Each number is 500 + 50 x the weight over the matrix's rms, rounded and kept within 0 to 999. Layers, rows and columns count from 0. Numbers have three digits each.

# layer 3 MLP down (transposed), 3072x768, rms 0.032, rows 1769-1823, columns 640-767
532599468478573442571503553547578501558508534520532466481530577539481578512504547538484404528557385528484419498548576589580450563577582604600428546560481519454552467503458514514488537515445517488465491479543485514386559462599492384528559495461450429641493462438470502494562475472515510411509487561529490416481440478491538451548504487470529601513450463484496453579536500457465560460477
547554455473587502492543514481448563483482482555485472422500497357430387532475488430501508538448529445460577517493533449473454443521526524545582488469528460502417445509482469525446460504480544566483530394487548497513520429411480423563459548468544489488496428454588549433547462519504471567628465459561533506537541527453393480526468566545457415511436445562573484483456566441580621545485
531478474466498549539493556521473548515513506436524588535544500496492484427471500497573384466431505488433471489539462496464511559492466543441501531499447534544477456507515454549538462487472526490453498475487534370510454548514483458478507462483469447541582495498536501497430471492446525489572492513498469553493449473514518523463467539586509526490539493445497532552499477466504501503515
426417497465491520496546505506530485583507499461563525488491558520478534543456527583495444470561566510461522549570427422490523516551463594466435446527466595509506564572498338533493447477468535433429571501474473542591527448537534521472444480491427530420450510523520453497405472504555567615514497499540435481638554539448413589500546456442529557502464504559525504523499460496473378545563
543476493584492548439442499608511483551542492502573483452491604455525571517504502438481591428453556533508522472586577580409403521483497568532420507458439541514434496558496527457500559322463570454526561546529431401559400485546565530483535481548448499524550469470527436453606585517497500580518542401468560492476487419568557600430484622468437515553449518550478523446439539542447527567451
476511467563455524484473489524526498468481487494524476520497503459522538524479523544463445446475491577429452467444568509461465471456433581515433436450439540552448497501477547499572457509437420440559391429471515510529461505483504481519478449414524532482498498446556462513487491583458544471427491531507548542506538451546453499511514485504522582538530478490509492407454444511498494468502
534540461499552457415486456479481525488511495520515501508452463405526505551478520531509523524404512460488472491509416544424544506478607483469504609561489429445427515475502464437539525545453550546487486510538516443390563492492529520572535639508441484487528519514493545495509478665507475444510442522499475501443529541501485611458545510469476513616458516454452587512419471501525477523500
488508452554532433577514461404442510453516504452426491477515446507547475511495432478577533542504548472509515492475508538580506492596421531490519495478542484475593433435501461495543533525546519531543533440491575489514520467488521462526515476515514508595474554499529472530459482539552445511549483501543502517493582420515596441492437505518495576472469436465549466504520413520465515490442
450460508564513583438446488510443430419581491537490503534550517446473500459526483485557575475497516569414536544452491557426572468514500682500491514468576561535475499464509520442588529521516563563553506488436523469555523361546530448538491484465463471457554500471553508465531518529548542524566566546460514522445531563453640534396431459479453567518529528467582451391500507518535508441518
495423533590518480502501454502454434522461424465554490531512540541527461498559481544424498546485497534422532500486437507593414567440503419415482480502410463548507375440510434466557507445488526483546469469532497528495506466579465437503543477483473379474568537569528526473518550504529517391454545540464526517478560441450413399468526506458379580516547560497508529505481397502457463500557
418540505409493507747470563471584494487465472527534447411463659460505428577514599480511426533476497538433498578529456530523504507498536552463498519529499512503531415450453505513543487490542437550485480385464530512551533562482513572517424465421568453420461564462469539404509611463533608456497519314598556529421465590487504503601466463452549511508498597379443501444561538477524613508535
470516487504471491553486537494502454507475508521438534515599419474511530571499556553460519519594459471539547527527514529402511574513574499500431400460469473447537535475467415504516443573518515553599464538524451504490529451484446611465538512595618544483523546545490401540396414484526569649522551528503459538492561546448497600463527483504583536362471480552492411485523460463541516444446
469479536443505543523489513583529515391449424425539543452483504515557524406430478522478526520539522413459509507507504531584475405469502550522417462493484483504419475583490514527510453480499517453456508526502511584564615506541479483486464486474505519509514511546592471558583512583494484495509622504505545487498470423502543495491472492496502567553511534505549424534547511481496534648565
579537532459513515540488550459465567488448487496501518552496476515509587441479533464471450565465461477492516574529476455586452457491428471465532504521496464538590507543510454513492552430675509507450463491470466419465569508498530418497477414455444583604553453443449547409562523334502414497512577538484474505575480473504496529470467407423454553485488471474524546473445508540488464433527
532547496539492547607520508503525588429461481502540456563467585489533422467462527514517513516499503557501428549487570476461436502551530516477594509492426580486516449409482490454498570580511458405531538484524481535531534519495542475452550516553407483509522513457408474450540469555422417476539552487557478486473588508507396535551504525445488576426383429470511425445500582518503508590425
432468582524536446547487448490515441463460436537435592438443517485552498518488586539561477533550528566628450543409514546541561439524468456522536460518571438394516469580494453512544496426455471451429418498521492484582364468509493437508456535508442456430524443560532548528396531477441508461465547442514471462543436511497563494544526507519531505540489390479518464487374541548502505540546
445513587487423488501446473567455505450530456380524459531570442461466553461488488515494567431505505557500510451506515562447545468480540469524556445507501532505524495463498559568589505498579500484480522474460530528434585485478523518482526474544556454508528463433453473426466532486544558493509537541488476476511499472472521453556498549427528531533558419457556526481487470488525440509461
474475446623389480545545507558487502492441565515469520526429450536447529454444545511484559601450492465587523511408575508441497401403481504552437420448476512507499493527496527464468542533434560497424524450508492457440523462456465459531557592465470526515520526581442454512437464453492527516462478437523456467480522546460518428440524527459498475531448503520474489575487500482500479535464
476504521534458442528586573456529518472452509472510501600447572526464402514475454389441502485422496519505558505442392464497522510556579487463354501504405531481517454546483501476471484443529528493489513500498483516593467508471544584457508521534335508475568480501467509545435492494486443472513482575480513525425497473458408494468489419527506524501498557488484604600517401468522535478501
538543434534519450502503556491464449520509541467459468450552435514478558545442543613475508451510491494460571509514466436565585473515459362465529451500541471505487535474475505548541481439480493450470499537494496542470524539517474443543560463499465535543620474609496532539531452519464490515487518416564518485472499407476512550551474500469507570473566516565433476479504527515492421486465
472526545418416534445487527516512519483404585422509473506482479484466573548556511550555480438534479526555570548477548531421511454480485553459539445458494532507465527501480439500469486482550522529528484574489534429471429481489539513544498565568452444463505466529526456492504539486488531423461456532521471541498517581428524541474446525489534530461511537425484438438512513470491471560506
571486497520500475550505541468502492456493430381554456557445470534487463425517504517539550521482514530539527485502548528526523414366494543503528449552492500498498450548481469510532437496505524487373566481448511500506509571497495510494467508532488495508433533590535519470473484492530491430411490524552470464509429524457518447513526538551525515503469546457484520575488498422469424442506
499513488442502584511534418476496492546576455607502494439466604537504595493427514440535390496484452462498500539532477502571461467609645505574573496609652457503394507472507546572456508472455497539491563511532495527502531431528458530579495516463614538603493627362520478510553502477556544448575602476441507525470391549508526467545536513524440435541412450474504399479450364424466513526491
502531495379501499416510590501547561561453559540511532583544496470453501555464495491525449468556502395571547481540555472554488517481561429545474549541526427486543438513483505477481473473363474552623441513505499489458407565483464481504441645506583484431484543424512398531423433396521515395484581657563587674604510517512466463465591485481431582560429416501536542441539486620522528392494
503454502380497470484522534445538464538447569496538532522517568492468505527515464577476545439396489486535450561501428437533514527451428496475417629526485514590604590515524387560531404477545565477508509449419408484602557446479471480543498456390449493554431469452499493531432596477578497519455509598540450495522467516366440583399570460511503600553468523456548526488490446414515483504543
456461415497394485539545456457576474498555534517483443506546573525489466568521464643433469510557396655528465468506527479553491550528503525493545537569527449499543481405512510572535493554486478445587555495536502539499536517540462534403565390488589507421461476479453488473502515534485524408484471553544465537496431442509472531425440612565545494546552510560441479356607421562516608559490
453532545411539419565514605511502479365455484578491587495485594419409512513441409506440514541597477601467442466574422466381545521554491469505488584531584508418574500365523525500407469629432504397535605583568425515507569513559426457496518586489519570501461550501440571583461393416522424425547537529547439450481536488462385448581526507567558563419481482583531387409502522524590587545498
464420522462458594390516465478556490535521531477527472540475490429479508618535580423455481484512484533441471559393452538475463469603573458541521467514404525516501495418488453524477492484486602558491416526558432411481582467531462528468567394455492456523485534475483386490484460498475448477506498503493525555479477490494473452483504433483438500511454544496431565529447498531528509517481
527464476377481472565443449532396536563481512509449540517439474459494337581496420453460554574517468516571646502473583533547594556575531357504479487569526570502612520542495421433451553420442479459510470465473535437505559439463552474444496508495498477429426533511500528550604580491542482548501528545523426500441437401510493407635570466617533430461504453450516477528445419515500450444477
505456515546477582486572542500475551523511487537505481444598508518522472393488570455413487533509503524497541501434518519548497541508489473530328499441540442504455478444519534456499465521455490480541559378490510454534411559578482567413553541516436498544447407533448521415470538481550474463531488480592403529576529434521551605396495452564433560530489566543521546497565509468431562521473
559478524458406524464486451475542495583577524609554601493511550557459494566436495429470483514463609415524491522440548431523478549512473469457481525562466416474490488516480551531536461507493465436467436514481519465541534477482500482487523431519578475434587506482493452481497468527496529507474534496470451578458551515525510446556477434521516500406453462523445580463497505454540490581522
491491447497592550406450489444517427432547460515499555421470488544502579527433450518540539499476554507513494496554498477457506427522471500468465584522541536487500488447506548465427532491472454597568509496574455487464492553472471476554524460543473527589515470484482509544520513543534463437544453461542462460488528421510613538495552545540438459502572546550520510449492481492457531504508
496510454492429440580490467502534490566477513530510532468503411524449443531545493592528492477521441513487536475424437375430440554467522471501468506451513456520591530414495533483533478555445399536476468514500561563479501542515416493554556439560522475536476523472540463503504532521527462582535532564561497474495570504498476515524430512511478476469514515459400465559514509418491554543487
431538480483508463619423528499428501531540539414537536502487554467609464502517594425483425512459457496565485588484477439542579482533544433531484366481577559379427502436480522603498517515596484488502595487445522458522462555505586570584506493534408586432504573560492471558447469517520558376460505555340475430409576516408509423490566544502465497400429396385465539479502495424513518552520
498455545534537511530462526467447459423474443471538464439490461540436591608451522464522527527536505492543471520494514551448482488530539518563483437376447495450411507520480524565455577448570536525507500514528538443434490496495415496498492524467506534454541538538480466528551448480512536544489525449507501501477514536463465530572479556500543502552439509585422492541536462504552512445441
572498593498530537495483470501535518485523501547516512513479526565467457553446503494488496586491437514508528574495533497476514499484463416461480468473496562463480479490505511463510513445580525559529400440506491542477504605509543463535560449642505441465498542454452554565442525413529374581406407482481522407509592525471638512591544443545554357465532505412495408522499517424436493470552
494547414467516491456516473558532513589531565630392538474489403498511432548450556443537518527432509508506480516412552474514491517568438520368505588489576591494395587529495515564547479400513502536559462591502522421454408582417528517541489531497469480483495539538481499513468387522539523684604421566630550532405420616536455615391566605557500494498534556517473524529460536417518636548444
483456499524544504535499521534456503486481475568481506493484486482491459529518512501576437549476452481475564453499465454508473491499472508459506546515500477511489499456485517522426570541557449461504480533466509505457464455504491521451504519475467544458542451531439527502486509523506508529569445492502517476504583427494496509502521585500504523457485548477487468464525505465447527494452
627522483425466471623517514454478499503505481295514421481517544524499627438485435451482470449374433481561441461460408406525471450483429520513485425471501448464568544464508602567355519525429565536514585429476545460432448635536523486499527421507409540507492476509468560465468572522468509427467449612529438516594394485481441514619440409581528511589606534464395413563436509511508489577522
529474507632505499501489482542485495474494561523471432510552459494451449524534541462472462496460501492510493459457498513513524478450574473546499454513566501548460469560508382505413600505543502363409511567510423559545477492477454616561464624463400588546458477490512506449489492523514541441495512488460514513459494557567441484476575490448497496502561554494447458489410446505448464454485
516604468479477451424517467542445447470521434426527596481482437456464518494522477549510481573438407480643557456498563531454526406534556505486547472461458418515489483449493470443496470493509403401535518501542501523483490568412538541402524485465477527558511469519554504418498645472519600341524419456572555492447502466470534489606529464584514479519548456422484437584582522439489483424482
553505454476443503474448520517510484515426483565470581489487448492552509587536476501539469503417467550452480542522490488413545411544587520442533437487484572497460534518476479456496534543503533570464518477460445540490470506499454475451550415514475461584546465541475519521521420593584518440440476503448533485508479487463526522511509458503459520447523445612491451512555529453503491499527
468585541453480517469464486487458458484538496452529424508446530512394513547483519503620554517515495547395471494521610462539462455474453464454483449445554496485437555501469499476497530512460488507489499538494577575539539459539548539515556467543562592454462568449494600455513453539488582495500533523520562521516445481513465558508466416497395559517514449436508461457506493518542486434546
551513592567498487372431595558496418535484436423395438481456498510561486499500455448504432484482505523435452537533553470439579407562520537427475492475492494512511455553503424428498542569449517572390477483549593509497512471525519612478540605587493522495506491612504573561557577469476540476523518502546577478438528514465485562521509439546451551436534521552482476551474384486487567480447
536460513449534518482489442477515525503478557480599590467511562476531592587543516442453506468416361505506500587494443544571442457463508472512525467501539471497568438506455504459500523510558517488476574462576460448605515399575603517552453576476412444479564521459532543540459524521591518469521557578420471453562439434487466447517541429550474451441433503501469563532488512500521472479438
496463569539475511496443479517527508498433472482486546496493503485445556519515492474506566533619510487464551472555526504374530443582605523478476427443465483511461503532485497466464560506509509502501488508403520473509432505525515491485528552526487577466548450458521521527536532515606522453492494460463573510549479463509526465534553565475515539525524478526519443462481550504495471467406
435549536502583460616392425457439561571534423465489475413481479491546583536568447440547499516445598388463457493359441487422484509424550437463537446550526497445460389496511517439432490503494643463479521468468466497507440512513544467461481451567380561448482493477497548502458520573480556479541441549451559431530606514488571421504452484477484534485476499551529518399486570459523565494481
371483576530470448505448523508515463472596544501476497474543505470461552451564565463593412459536556425483567494525493578376447562404510455455613479386458461462500503535476544529549473493430527534497513515463447523534482555564476465525653509498513504435495433525474547507448455480519477400494574490467496505491418519471558550474447496587489495543425579553503499540502564497489496521470
553515487493504470613548597505559486624441418458478656333492501405433651492376538534511478485442495352487529567449510583449526516448508475439455572420513459436443454476479510539484527482371503420474595452514520471565442532498517489560469549488446504561491526549517439506516634491496583443632393479544478467475536512605519418448454559579492468491501531484473367467531556485471567528506
490552588505554566490537525508549481454435520432518518467552476510512510437523498520538503549478527565466469487468498507427583390491461470503494522496490523480503493451514403493394586524468563506542488423465503561513448506382536373550548478582444503500464561522520484464454566482519544585531512505527469481407396517515498506472509516455455474536548422536597440526506453442515590455508
496502542494548482512488492541632571545506447486558553515456511527511479589473561526515562512475439507497512500555426472495493434494575490537528489516488542488486467488476481497501542514476589460536474502479483516497505437528520391595520502486504481594514548549515390450493557524463544520540467523556473441494500444540442515563514445528476532506470480428453501492592561510469507513425
419470469572565582452521498561507575483422495466436508525513431422496493551498534454483500497496457428585479452464498524493523437509438469500482435424487513510436493463478554556540476546530536527490539423474546464471580435550483450545534552436563558545435481523564482487509526493415466468517494558536508548520520532488492435448533485461499490521531597422457469552582433428494610583485
543491562537543550502497474499544531531431500493453491461479539423558528457550570414510469482518452557495499554531555473468496510424480484477482475519482469486415495481522535462500512426461552474513537513512502429582464520530543474485548530486477448477486451435501567528487565516525413486543538463543522487555475606505511454540491437419495454462483529536493504547496499450511504447507
493478455548500513488513543558498466512454451507539495571540524467548569493563499440598523531574528474546500442556511490423526489521492476510525512413523558485476512537503538463466493502553520495486457486520520477500462540530525497535510542472589551497513495503484532485523476454521524540511477515506455476443473483458445496466469450489450508548483451526515417491496483521492531631415
463474479517494544551457491489539559528488568482434581472425467512426472569536533499467488466427514507534649503535483426532533550486467648487567534521481527479457554453468493492591494447528427472463464463480510449534500514533555435418569444431517528484545471537505540553530510457510523517463485449504469439519438487508462484560493428470480494543565513530466475544502403545482463572566
# layer 3 MLP up, 3072x768, rms 0.0352, rows 1770-1823, columns 640-767
485521473516530547487576581511518446491483518445492560667562471498602553476502413559481525484460516433573527529492449468514500556452381538473498495449386502540519502478486491485553505475468448560438472540490457536491540509480445499538576534447453428522598456538544429598552527563526463448563502524525467533453470554478453513437566368524495588572536406532571452547571531587505494439547
508490418478444587489561434431447539525498517487437436454475580609604399431383425474504590480474498384513582516427450447557442524519400512450421596488518506561448520601581527471466548482495563540506561571481473530458486528491526483480459536578555520492580530587517474441484513620513523492555580522518508441503577522551519519497500445466487517546491533488446566493475466468463560603489
544509500408529506504534442470368436574519561454492519464510472463485513529489476522483466475543474445496481440580395505473466556432557476520495523495509592506521502565571432580521525527553489585425518468446455564547524473523383522419531490480516459513473355477479510458443468530559510536490525441540497535442502528465486523502553493534565554554529494495511487541464523547482329483474
465462543515484556508546503476553532402564423473595510499489445483510440532523526499485449571456488572475429515528418518469492513510491506498526543548413495561496489533500588516517457455504567487483531464428388425520397499563443409629436555638413428517506511545506546552638517517477467543525532554555420479577497487419593527608596484584441560576471483491532447469461468483514455656505
467547492498469498399502487525396513478460526455494441454586518473447556522486514488466552459536504568560492436551509452431452585390491514532481436554490533509539505456469452481591577528450505546501467498542496481534593474448470466542516506511497506466492531491581527430544540501566500475487567514525554546502453525568498509577567514471524593542429518525505492470514566533478424441455
542462554450552511455606502512510520437552475456562554509521460475552366500425567504480468429537474479532459498466454506432529442490540521480493608413421509449589523450436522463561483470482524502422540583447426461491453447550481505501397496599487429439481565594573571476534542463472495478537507471502462459506600484518525576494517425593404463585483473465455558442529502421490407594642
549427518506544520479577568518580474575489519527513496497529462480528517546482540600502482517445463527475458473462464494485516501434457527536496514504456510524510519573510565563419562528437577509421499524522529491484560427466474530526482541528522495452543501557483465528474484540518509509450510456479529492551589460494432501413521469484477458496542504477550498549486558470527499440543
483483611416555476513470552450515500471405478536510400489422497538411368528431555541502565452520519547482460539498449485492552516442426562547402536570478478513510521465529544514463432543431455492591522409514404542467514460484426517513543503606517441512608468440515451516467461610503469428471450457574472489541621582513443443428455436529551527484531329472541516473455503461464486534594
618518557495538456454538475489483479543496443466510556427518436636520448433452449523521564471506525553510508580448458453532515563473545556490466450528506524485484500542491484452468564399448473491528449405465477562543458500505465479470518547477474535538488511495521462529383407472527536496448651505565471476552411493475477539442554536498483524489474514386565605498493468547480489446528
494402462415526475515585617450495481540409586580488375473556528419438432480477439461513479469436587432572494501572426461606522528477486560455548585472509567420546464538558547553609499466532431567442523507464540555651383522466538407551543475566518500527426518346429523480478619447521557488502502462624492561556539633530484490539472519479538454541407492282535583483450604512567496549450
509486552396502498496475542477417515516524500374592464527604588578495501469478485536486532465579479525577490469463528528601526522535506518521534506462501613544603510513470521517530489502489476503545503543493522514525414510512559417507522471419490385553522556453525489527488501443470506469548530456504443521582495479472471480591515506479489484564511527464479488497514589548436544487421
569495524510432460548488508520504546525563567406506482493464549473481413519490450506498393472492523417446426485466415498506540507534376453382506554537496520539523503461468508505533489441560491548633443509487479486468525494437487504449607570503486542489512457557464498529496558427465384475601503381576540541497501512444489566424537537453526526508492490514518462470540513514494617505505
454516505435523481470540533445583566452470548460423556483551533556494518586456418616478463419514541443449573572492550526505553503553467587563515534490490529411495475439485470595466473513522525508656527583435523480456464516491506556509523479451523569441413559507448393539382450618500560542456421586510538464453489537458613517565485529519462389460477501489500484524573385343539603641590
445463426427538464556531481445483457618502478575508377527522499539364459449504375532528504488453533451556496494556463461503567478560557491516468403549548541523470478485485551583502402482481548520555554519486566483497515505470476483466528498470388507511394446467515536499476488497466567467249425443489482555568607641487517463437538502461528538493544492500537550400566512503538465471531
507511562507521546450466468517546479578451528416578542426637567511467422474529516488559537534460519417560552483574431514571550560425510452511496495481478670498528485472584488478430460442506446541492439451471453548614435487512474372614548423495521474479482500546541466504497621511491422430373497380491551465588439510578350480511560417484432499456535507461576430493384579528472493497446
525458533465503454498514456489435551569533538470442528569505539439408498514416422611545495492479544521503518497494520463537542481532538540507459490535463445476419499482486426574495437542466493496619494478529476519447512476412514466577426478534469431546455477457535581531475443501494471434561529616543477440554586520525544487459461484465483487488472442489501513515571495494572480481577
531428481468536459484509467449509497438426472486580509528541506493496458481562498457589485519517426489441477535510501510523516492417431552492529552535458472536488482562440494448567441475525438485591511489474498473511518494506482451500440472488527433458471534466442562446458545425447503559516468452572562454505504486516525538523535448488515475543460458426462520468455489515527554488442
463466493557527493538468466526465525503460424449582538496559518466514428513555440555497473519470515497482570449568524492486559535567486490507581453496499493514482480443530513500558546519504482481538495448539541473462593509537465451556471462450529452443487503521494426491545504520493490496440518505544494444459520528509457520572467466446498442501542399502411553541507496566563479507530
470455451502576527479491447458524551605524496440543500520423593387478508550502435499546459467553511492540542528501555450496445447484573578552420521545497535523506555448492450459445427514453542429613517546410489530476560525468519468464481446529426501461548497527516506506526434475508550516417457597549463525527528468508521547523529538475485565521458552588526493504484509535413472470486
467509493542539539479458495525471536449458479479508444525562509435522438474556509531449492464427490544509553440511493537502489496460469577489496421532533436570563475531438483553471539571480521514504471540495452481516533503467520512465508531514514444504525434500550585448484553460494477574561465516500423498527467513500540518503471481470496456494579463511473485523503457450516462508553
509580508534471444469519374489451480499424583385511427545500539492490432450499436487525515413458494466526526516484463532462484505378438517491456495553462422462451458417565396451554466402578479623520470512573547535455508537471568469607452513488473552474507499412492508466560481510556508481510443548465508485433505474484463392499526457457536573545438496453547422467479429452485589586454
499594458466620498512460575581452422497473499444512507580491595572483497504543430656500498473528505457508434523518498411473475554489452550437494548472388558547549520476519562516541610498429516483365519485489512486607538472504503427523517340581459512503484490347492546507410598505544549439527487477563591476547457521509378509401483529600522555494492471496522517443542451410476591428528
513489532491579490503463511488435457543437561548482497516517541446505480549494524526467598454437672499498445571537550519579446577520470552408444514548407471503520565438521531570454504511494521506512505493536490510527581485375533383604532471520476505513560534396465490506531502419524502483493556571504461510547438439512471470522528481457617531507462527502543568519512572525540511510564
547495435393573528483495439522451584548469581500511482490573558506449553579510482529484429485400503479495584533529476461578430504468474480466544491576529571551481595562417533497488493512476463552532525446545464542532581436436393546499517461511511489534497550454475527531494481499515555517497421517524470514502562507480423540448549458505455512518451484456510535440548503513460449454415
424512488528461558501498555482491466560423441521517472443492471390392302455409380493496462461495488435558534502577429602626482472595545503462508466502493466572474454474536498546542452427512568505537525532519430537499533447513480490522511501486545487544527499495542545415545511506542514458484463555480520490508583548500440505531518451518547516510511546477483577527547593531465558454453
494530564508540480527456496465548530465389488484503497509565538575501517461371500466529475522501513431469495452536434446452468550489444478478543566477514452451640466557524555511426525543493474560560510425458517520504507597423551570507483444539522556494431533468524467470370525461506543499449569408489536513463474462441506525493485504506503546565564448452519501544490509391487519513522
471434513526510430512511521517534569477448492515593461425459545445413508445474492534479598492524577477536454524527555485500413560550388519518519485543602514462496540583488391434522561513489508444558553541443450551574496507505526517511519517590529472584516497463433513551592535532449497494439509515555500535567445565499501494459511509518526519556565479508450504494522589531517522605498
556470546515445650407539573510500494534474571404481582526485526455441325606351442481466457561456490466560555503563555517515562499383456545532594397476466608458461489555527499572480413421498499536508460491536414607488485478471493505525494495556549504489523423553409508496522510479497460471435499534486474543513515468556483532509481549522462485496530521520494433455396515519502466479482
461563590444559387519516529543530534437469553473456532472515565442550530507456594498475522412506522445509564485556490477511490482507492554534486495452461439450491526476482463606419513499460457468521514525528593426574416484400516457557518430470627595462557588435484533531479545621517510436477495467518462486551580546508370481535471489570469453505546551476485505534448487446482571425447
572535522419480485479505473480505516492505463462575520448493582540477547507481434485535468437478593444569508497524422436478500488586472514518500456476485481544467534546476390551476537473516542494587458549502501524416461574465549433476577516442462498479493477497544501558543510568467515499495454553580508452510532527511403484477445434468529476495488408561427463553491439498507486393564
471571574498408490453483480516515461515464469489514553489569487581436492458474536542526481489535475454413476474500485454515514485456442517507491507426504473486576558591471579502467499546510428544453453459514544421522470471545544520529419508601443438394526506485493515494466498485486499484550514449469491526537484445486520474459495548490456519506631550482524471492437548524517475489526
527512531468510486458527503523391466535598435541504508481486470541513482457413418476486488491520450521535555478500474473512450621445536480584486495513445526485473490482510555510502566553579470531515523433538459558534497470468480588496468620516530508490433465491522517443544487549564528426536539521453563556485521528558496555597554466518527488507560499443458422409514505526503433507461
530508469492536480482491591459558551591557556480477598466427501443469435508403441513516431372452507421397519580457470446528533526659506574557475486432550519409465480588496484546459451486519547529483533485451458521541413480448498499424442549553619537433431438547524496457547575502524531502482468575526503431432457551511535419514527508516561651464535480520469485467545464502520495501523
505437461464464517506536432484467532454603537551480477446536616427499496444546505444480492464472538556459433477482438477495472469556532519462527535578543488598514508424599473488445479464552498618550504394449527549500572516464534473535485472434448542483411467548487448458426395424511457524529513497543442509553492469549452506441491571504523608507577455436548463457518583532533454512466
502528460459378474452479492456468498566499617459529465576488507462405536470451501515470495476478532530568429467476530423475561470504546582509467514482524621482566551514549531492609477548457479489479590532508513541492458575579496459463492598444469444532565499500514481455408439456494468484519595517482447408521601461522445496418429525529487541581443412564447488575508468533499587537498
459485417457462444479487436513472453527456530479591474520562564492472500576465525545473527490511469415476520528476470450442457557478496485528400486529422473425565496507516474512495527478518504543388539520485552522518611555448545506486537501469501457389542481519523596491464540533472461459428438462486559507534461468420558427555460333484522499474490464432540471531549511441543539446493
489511507469447558461502530470481482545514520386489459557484489488456560377506572451466533543429619587491527500544498447521542538455519480466514538586413533467589507465546432461470526565509522489530536470511507571560509495452469477513551408448542499568458526522475479454430471450583515398426499551528504486529446556505510516569585486494535576598466461481489510396377534484504504502552
482418523387590502344479506535491538475485435576353551514545482474510484537518413503473491468556531599522509531460465470522513574529545544479423550569528547548563523549542415525475485601497425487552470588474428599418498503488456457473371548558527450565472429521516481490525441561477523411503444575542538509492517591518566490459538570545515527488421438573509583408548494484483469486489
525458562429515487570520472509527424533536572575494458538513496523417473510450462471490475451391450420553440533467506449522494522425509500463449510493420493437544539498473486488503479485456504515414506563405530471530495520451408511483506541530606589400465529480453518485472605520491485513508528474552537489415501545424518483503503526464502494559492525529447417432447504508523459482556
540381450464490485518534444405538454547491479447524573641548422484439559421402430470527495458519508503506591487495478442680497560417529465491478571481385459543587497477535498480555408441490534487428472475579481528538476527471511521546564570471595535520407486490543443543558599573532533531554582441565629491505581498461483495456432547505508505545456539502428437499490485563488461451559
496512510469537450494526509501472472547460511518523497541472563524507531509460463511543533443490464582563530567479529472450442547499499447514486534454414493493572526425501462524509571447499469462519495486547538485557461525547424534508495577502501543471538467465487509508526554412516529559469632560474517484477476432512547529467497445473568478546554467471540473475502495473524541509470
499514525524484549492479481465532474446517442435553552586644532527487401570466474589436485456447441493544522499464522510552498453463439423541524550539490502535490477520555605472505505465545520483547490527508428542470500551479335512528513480528536484531475486489497517503475530497542530513452512394498467466537554558505522515435501506500473531549562457475535575354491450544473479486480
561573463522460462468474478542528571496470425393650487509531482461519550478539592470485455493442458502426432526537469556575405449354552504474442442535449575553478494430476430434576446540517611519550393579563517437451459467528465432602444364452386495560556446467587391492550534549500534472389542570475579532595609488485451545469521461592510628488386380573465479529435474489538483547501
532472514420525491481415522496489447479522461504536484474589441508480555486491452633592483487426437414550496467499541541490481571453518531586445391472480597488506476526484455515436539531523445445419555484392491555479415544474495479448468498562464394479535567429497484529501515599509583544480453536611537601580617539520479485547481421529554507445502407537466480463528495576561482443512
541485488504593431377498473483529418500493559453500471507549501543409563539485456535496463500448545464528516506552520434450511496483542485594489457606458531503485470498503449455519552441560527492488516446482473514509506564560509531530518494510545468553560503581531454449512508521504474537517485538474520507495483423470528535487446467472580519516463476471513519473456464479511497522457
486474513458509411440468528453460431467484443463493430468481516452483492534559459452532456515464465476472525520521532427491444522502510456511491504544558530449512503500521458536514499595494558515494550395550501519577448386508500433384429502479459520505522481474498437508474465553507471538509578570595433498463516529450500540481503553584466457525527468514462506489491545469509430604520
582561461529432530497497478517444410450461511517437570519512516424438522462455459446514464492493577482506448434497451493544332491461476506522539478489497493588452507567448571542457452464569514467516491401554556441515508445440386542510539536445443515443600443446499476501480454600480477429403481528461406548364521541521522450494544457590468486540588494544583447412501439468522472510519
437453565370371510505433533463439507508528540471488458501520542527550464472401510562465583444448533457583514486519503484406552566566497502451454438534380560493563499555542495554465327467519497474478478592515488400444530675524460445460536568487481471378590467514503543448533481568562638419474396493522396489483647504452532524573429351556537573520434362564436426472510560508479554537451
550446396520528397545445465412404422515577495528492511491503500514475516598492514467420509484494529502506486478542554408507520472533395498536448490450481458602555420520541571483482559491584530523388598477492514447406567572560459490422539391502463487523561520519512473500526536487518453548533500556513439495500537431527497530459441470524566539506484490446479482503489526472492431603567
516420505508565507506448485573525531561469542403531508472466569558500489486530405543515493579519519586461428443480514540651529500441520429485476568509498577479503520452505520466600573457496536582513510568543467414532449464445489481511509559483575480549468467445503510507459517532503510586439538540539481493541486481473420505520609527496501477521505454479438435520501410524525490432522
538420502597502562468510434485574467507526466401489517406505561471481524556448471431500465437523528457483479481460423535533496487404495513555464504577565515491457460561474498441374532547454509487541435484546481535465416513537487394454547499690526503519595497494536567558557534560582426442486463447498469461544554583555385453478552469456513460532404518512458540567387586514448443545495
488510470449480485460528517525489439424476488432485477436562553501565506535540519557575499505416517384484569534458401559496459460538430544619469480535407520615466475482458465478508471409523534553576546448490391585486497538484548519553467549530510534511419464480528462504545547538499472416595536467523517534494565560468507438537495448459450511532456508445516536440455437547513496523486
467429516519501519497493510504551498525564524527567454480455491517536460465484548450491535519504561541510450526532589527496507488518509505426446468498519526521513541536488563479554582584467510492462504475472513457451504499447502529474578453494471438498535491535529418448525522469523475496513557527443434469506470481435481460536508522488524534464529431511503486558500488431467440548544
475523491511523513466591493504476501562577526454483526497559525509503488535452518470575540479444532406509457556480427551533497494510532521541541439505452579510511475571513538530476505469467515574542557565418501509606574526472470464592582513427491551518450478457469557508538533549520383447517482538540457484563518592529450454502525472504498550529492493470527501617388532511519414492537